From a checkpoint of a small transformer trained on Wikipedia: normalized queries and keys, 3638 steps.
Each number is 200 + 30 x the weight over its row's rms, rounded and kept within 0 to 999. Layers, rows and columns count from 0. The size before them is the row's rms in percent of the matrix's.

# v: layer 4 attention value, 96x96, rms 0.14, rows 76-92, columns 0-95
# o: layer 4 attention output (transposed), 96x96, rms 0.182, rows 76-91, columns 0-95
v76,104,212,210,157,209,146,205,221,189,154,170,213,161,184,231,178,187,189,206,193,200,221,229,201,247,179,168,220,197,213,229,213,209,179,227,194,173,276,190,126,200,163,216,295,146,156,190,183,261,207,256,197,226,201,147,157,200,215,191,202,205,220,191,193,214,211,190,208,182,176,197,249,211,231,165,250,261,185,183,210,212,196,176,210,228,198,222,207,177,142,204,224,237,148,181,228,216
o76,105,211,208,159,218,234,139,220,236,197,255,211,192,206,180,134,212,259,208,184,233,237,198,168,194,155,249,148,236,240,210,200,146,153,210,199,145,217,186,206,191,202,238,211,206,165,195,172,258,236,188,224,241,185,199,225,162,151,204,172,225,175,161,172,204,182,221,220,187,228,210,244,205,156,208,219,246,226,197,216,183,158,159,193,159,196,221,248,178,149,219,220,174,205,235,198,196
v77,086,182,220,212,243,190,217,231,184,190,234,258,95,187,239,218,194,217,195,220,191,196,194,205,201,239,201,141,213,183,217,164,137,197,192,185,162,205,240,231,183,223,245,103,208,233,184,174,202,119,201,233,197,198,226,202,168,201,160,202,160,185,220,214,183,203,193,184,218,153,180,205,205,169,201,186,188,189,196,143,171,268,219,240,223,208,193,187,216,230,177,208,201,196,235,200,224
o77,082,189,200,218,183,202,184,218,188,216,183,201,162,189,188,234,257,137,251,222,206,193,190,199,245,148,231,188,237,184,207,187,250,229,249,204,232,208,218,208,190,192,220,239,152,184,218,198,156,164,221,144,211,288,190,168,209,199,201,230,242,200,198,204,173,211,223,145,195,220,184,206,138,243,219,208,249,167,237,177,262,179,257,186,166,164,191,175,234,198,174,211,204,167,223,228,226
v78,102,227,197,225,220,237,187,211,190,175,194,213,206,231,217,145,210,174,191,193,206,200,190,223,248,161,236,220,178,244,214,228,196,253,241,137,173,235,213,204,186,211,124,189,181,232,125,199,225,176,182,178,187,216,203,188,258,146,231,232,242,180,196,208,201,187,175,189,240,189,204,184,169,168,199,184,164,177,227,218,182,232,272,158,199,185,196,172,224,201,195,257,168,216,236,134,246
o78,107,164,202,154,180,234,206,183,222,206,276,204,217,177,212,240,185,244,149,207,237,196,208,200,210,206,197,249,212,240,214,217,183,242,250,186,211,201,201,147,221,227,195,237,223,184,198,221,181,188,199,190,180,198,193,228,241,226,237,193,180,173,159,242,150,196,210,223,176,174,180,224,159,181,251,161,240,180,247,186,177,258,228,189,229,190,241,146,180,213,148,154,162,247,187,182,261
v79,090,179,200,195,188,200,183,244,216,241,217,254,185,234,131,185,221,194,164,193,248,202,246,202,202,155,218,232,200,176,228,165,164,131,179,163,171,204,157,227,146,181,152,231,240,253,208,241,193,166,242,231,216,193,203,236,206,204,198,208,203,185,144,209,189,249,199,249,206,136,239,204,188,194,229,211,176,195,148,208,184,221,235,212,172,172,229,167,156,234,180,211,173,196,219,171,176
o79,083,224,154,192,206,223,242,170,142,197,205,198,176,199,123,168,184,215,217,194,166,169,214,239,223,234,198,212,173,171,247,220,218,193,273,231,205,195,247,170,260,136,218,186,208,223,209,216,201,223,251,145,212,217,217,218,199,206,255,174,236,207,187,214,160,147,126,157,151,234,149,216,205,196,213,191,198,223,204,180,207,189,200,186,232,177,227,184,224,195,221,192,153,169,179,192,210
v80,088,253,191,198,158,244,222,164,161,239,177,222,195,249,220,220,299,226,131,181,174,185,215,183,211,200,206,190,187,193,136,177,236,170,205,178,163,246,223,170,189,202,206,227,180,236,218,205,172,207,172,189,198,206,249,221,213,239,235,170,195,198,204,249,139,189,215,184,231,170,233,231,203,257,169,202,238,191,175,200,188,196,189,183,223,207,165,206,203,169,235,199,138,152,168,221,219
o80,087,227,221,196,240,245,188,188,216,176,220,154,167,217,167,232,151,203,160,212,232,177,208,189,223,203,178,211,152,138,185,231,233,225,235,181,202,204,190,166,220,139,182,172,187,190,234,224,217,198,166,173,192,218,193,226,215,141,219,190,183,205,251,214,219,172,277,225,175,162,198,180,162,213,176,164,184,143,176,239,213,215,155,228,149,236,197,227,218,225,239,151,226,224,160,236,237
v81,110,168,234,230,230,215,180,185,247,177,209,205,188,222,241,235,199,169,221,225,253,173,183,180,201,130,177,190,195,158,148,219,177,217,225,174,184,265,202,153,235,189,175,238,203,275,191,183,223,207,210,238,187,160,191,197,181,213,234,182,174,200,197,216,230,235,260,167,127,212,163,160,185,164,239,240,237,156,170,215,223,211,220,163,179,223,196,216,180,210,209,207,176,234,238,175,230
o81,101,224,156,198,220,190,203,246,186,207,170,198,159,198,184,184,212,178,164,228,250,227,205,195,205,207,220,214,157,243,195,128,237,174,204,197,219,226,208,200,203,208,243,272,223,252,164,110,186,202,206,229,182,186,177,227,168,195,290,161,189,192,180,251,167,186,218,223,199,208,200,203,196,162,195,196,236,236,230,197,216,206,204,201,207,151,190,194,259,197,223,149,194,254,201,186,255
v82,099,208,198,186,198,193,264,164,211,258,245,218,197,181,187,136,184,233,154,180,185,237,156,181,196,197,163,213,226,210,187,271,220,211,196,161,208,193,169,231,186,272,205,193,183,192,195,231,166,224,254,191,199,197,137,165,214,201,170,200,259,195,191,218,194,201,224,237,195,208,293,200,258,170,178,228,182,214,199,214,210,151,217,209,179,185,226,216,228,179,224,185,253,172,169,233,206
o82,093,243,205,184,175,151,163,214,180,177,211,247,242,181,202,180,167,181,151,207,180,210,260,214,222,219,171,245,271,168,233,237,170,209,205,225,206,157,265,178,174,214,221,194,216,149,224,197,228,190,169,186,204,179,178,183,195,227,190,207,148,178,184,205,207,246,123,159,213,218,223,214,267,238,224,216,204,199,199,186,198,232,145,164,200,256,251,202,169,191,209,214,173,209,211,219,230
v83,099,226,262,177,225,196,197,213,212,155,150,145,252,229,272,165,218,216,188,178,188,218,209,184,227,224,179,172,225,235,175,197,250,207,223,205,178,189,228,243,235,176,213,194,146,239,211,223,127,166,219,165,181,148,229,207,254,204,224,162,208,183,216,216,180,202,223,232,221,211,203,207,206,178,196,218,223,180,175,136,188,144,198,182,192,206,258,161,240,216,204,182,227,148,192,231,200
o83,099,229,205,190,154,155,138,224,271,200,183,113,208,212,207,265,209,246,226,184,155,197,227,208,163,207,200,211,208,211,236,188,232,201,226,192,235,183,156,128,209,185,147,228,160,188,168,246,223,253,220,237,227,182,192,186,197,175,204,211,198,219,181,228,228,180,217,198,239,164,181,225,196,239,212,237,181,183,245,237,214,218,191,161,199,220,199,182,172,173,172,213,162,252,180,194,214
v84,093,189,231,230,237,199,219,152,201,201,199,229,208,240,217,183,201,213,198,234,189,197,255,214,201,213,223,261,239,216,182,186,174,206,182,218,247,198,227,162,246,130,182,210,199,219,155,209,158,212,201,192,180,213,157,154,206,164,174,194,166,203,196,207,276,235,168,215,177,133,227,165,215,214,202,205,224,216,249,232,191,222,207,257,229,223,176,164,198,161,261,185,217,245,244,188,260
o84,095,173,192,177,167,159,175,224,184,217,203,174,140,201,263,161,173,155,200,201,201,266,179,191,200,208,191,192,204,199,209,214,210,233,174,167,170,250,222,242,248,215,189,226,201,216,165,187,184,226,216,229,228,254,222,172,217,187,195,224,186,223,156,175,163,160,225,163,161,232,173,256,203,203,205,192,195,195,246,206,141,215,219,231,145,179,234,238,221,208,147,227,220,241,215,123,176
v85,107,276,151,178,170,209,191,202,265,188,244,224,149,219,214,191,202,200,197,200,217,224,193,182,175,179,200,194,185,174,196,188,189,208,206,230,211,211,184,174,197,192,259,190,225,195,217,193,225,214,205,206,230,234,179,202,197,229,158,213,232,211,274,154,287,165,199,184,174,183,209,232,176,223,151,175,298,222,182,187,200,219,207,225,167,218,212,241,183,177,203,152,222,117,179,182,190
o85,093,237,175,204,191,214,137,160,172,168,201,217,154,204,203,146,259,180,229,191,212,212,204,165,264,216,197,172,203,204,147,182,144,131,178,226,208,244,188,204,174,197,200,200,181,226,181,209,209,179,152,131,211,197,217,171,191,202,122,202,162,150,207,174,178,242,201,158,226,171,218,221,151,182,222,186,208,161,223,185,182,216,190,203,182,205,138,206,194,215,233,209,183,190,265,211,227
v86,107,206,207,203,191,203,269,146,205,240,200,175,180,204,202,183,223,166,164,166,205,182,187,172,187,237,229,203,252,203,212,226,272,197,169,219,179,223,182,216,163,187,149,158,204,180,196,189,188,205,190,224,201,189,171,159,228,119,180,141,196,250,145,190,200,209,199,167,250,208,194,208,232,207,234,204,237,192,182,166,204,244,208,226,222,225,251,296,155,203,204,215,221,230,202,164,198
o86,104,178,194,157,200,124,188,212,194,232,187,176,226,172,186,182,181,164,206,233,220,230,253,193,218,224,173,260,212,187,216,229,219,198,251,213,181,152,213,222,173,191,175,178,236,165,205,187,144,203,225,190,182,241,193,162,211,202,149,191,208,198,156,215,168,204,220,213,195,239,173,174,209,163,112,241,208,185,218,258,219,193,185,151,215,222,216,225,145,196,204,149,218,238,230,246,150
v87,101,252,226,243,214,191,209,239,163,192,250,160,211,196,173,162,245,199,236,183,185,224,183,192,252,173,185,179,162,208,197,140,187,207,148,209,151,198,206,151,239,173,171,180,176,208,154,221,224,232,186,197,242,154,201,200,174,218,154,200,152,194,201,229,220,187,198,235,170,243,182,197,156,196,196,141,216,203,199,181,194,227,160,179,177,260,168,224,112,229,181,207,197,185,170,229,178
o87,099,156,181,252,181,184,210,214,209,202,200,218,180,226,170,173,190,213,206,114,271,214,175,137,202,188,218,210,169,209,213,171,168,249,190,194,187,164,201,187,200,189,186,225,173,215,151,163,250,221,163,161,144,154,263,209,205,190,183,165,177,259,218,179,213,196,198,221,190,226,198,175,189,209,157,223,174,206,237,200,250,163,237,247,225,182,148,218,233,188,196,189,174,249,235,223,220
v88,104,215,254,196,197,194,191,224,187,206,211,209,169,199,172,174,223,188,154,231,226,246,235,171,175,152,248,193,236,192,266,185,258,180,195,241,161,208,249,234,215,193,179,202,194,210,192,220,210,232,242,190,218,217,226,177,161,189,229,213,204,179,194,176,233,128,205,210,170,230,211,173,243,219,228,278,254,193,192,172,173,224,222,214,193,223,154,225,207,211,250,279,224,234,208,168,225
o88,090,187,204,128,144,219,187,201,211,153,206,195,253,179,229,179,182,237,191,185,170,227,216,171,226,231,185,235,203,215,164,173,251,234,219,175,123,195,247,224,200,230,192,224,173,183,164,211,179,210,195,150,156,206,162,190,165,169,257,204,189,219,208,225,198,209,169,213,156,220,162,197,197,184,229,211,202,178,238,220,214,160,145,160,184,123,202,238,205,171,187,133,196,172,178,219,197
v89,091,175,211,177,195,170,255,139,234,161,216,203,267,172,154,142,187,217,190,179,175,195,174,180,196,166,234,180,205,240,226,224,203,219,262,218,182,218,233,212,176,212,189,198,230,184,212,179,177,211,236,232,157,140,146,197,174,195,224,236,203,138,171,133,179,166,229,172,210,183,224,163,178,203,203,217,203,210,261,161,188,205,192,185,234,208,203,170,222,205,168,261,226,166,180,229,180
o89,090,199,222,159,173,152,226,216,189,185,222,181,163,213,193,233,233,215,118,233,194,181,224,209,182,143,242,226,196,204,167,184,191,234,162,201,173,181,223,191,210,213,224,131,183,153,243,174,186,281,213,174,233,192,201,181,199,209,203,215,214,198,169,209,236,238,169,229,217,179,218,230,193,187,229,246,178,171,252,201,198,288,167,143,218,209,221,219,241,201,211,214,234,162,182,168,218
v90,096,201,192,185,197,192,158,233,144,195,198,180,150,184,175,182,189,268,232,186,233,197,188,246,205,224,201,201,218,218,237,173,182,203,179,192,184,171,154,227,201,208,195,276,222,239,158,270,228,201,243,262,204,185,197,195,119,214,224,181,207,248,245,159,231,159,240,233,200,212,190,213,185,163,209,197,227,236,181,256,205,176,178,225,214,219,215,182,190,176,192,200,123,223,223,207,209
o90,094,167,222,200,229,243,137,237,219,222,164,298,189,169,173,157,162,173,239,156,162,193,205,206,224,225,186,228,158,216,224,165,236,182,175,194,200,176,191,205,174,160,224,215,187,251,150,240,245,189,210,184,243,206,182,209,175,196,207,214,192,191,162,132,180,192,189,241,187,239,221,196,217,252,230,202,208,211,189,202,184,191,174,197,224,155,146,221,257,246,179,188,207,215,237,216,201
v91,093,231,171,174,237,183,233,203,201,203,181,195,236,250,180,205,204,163,242,228,219,254,229,175,215,235,226,155,162,230,165,210,161,213,218,249,186,224,182,207,206,237,194,215,194,154,192,180,189,244,206,198,188,253,205,225,207,200,169,250,212,218,227,237,231,203,242,185,209,195,220,204,210,124,162,227,170,211,219,174,169,236,198,242,170,193,205,268,151,214,247,213,164,161,151,192,270
o91,094,180,192,184,194,188,195,173,276,166,204,180,150,207,202,122,219,124,211,231,215,221,198,203,207,146,189,215,253,176,157,185,136,157,208,162,218,263,222,187,153,175,179,160,144,154,169,217,185,218,189,223,149,215,228,237,202,202,194,186,195,169,232,254,222,193,158,227,202,193,185,193,206,224,181,230,194,181,212,180,233,195,204,212,172,224,207,209,236,192,196,149,200,201,249,161,215
v92,104,198,199,138,193,197,189,183,178,206,211,199,224,199,240,147,141,234,197,177,197,171,151,210,201,214,203,209,258,184,178,158,172,182,168,215,236,178,160,228,192,166,188,223,170,183,213,216,159,279,258,241,175,210,202,198,163,157,163,231,247,210,185,174,214,167,195,189,202,171,206,241,190,223,185,166,203,240,200,152,157,218,160,252,171,211,235,182,243,236,238,227,221,180,226,246,234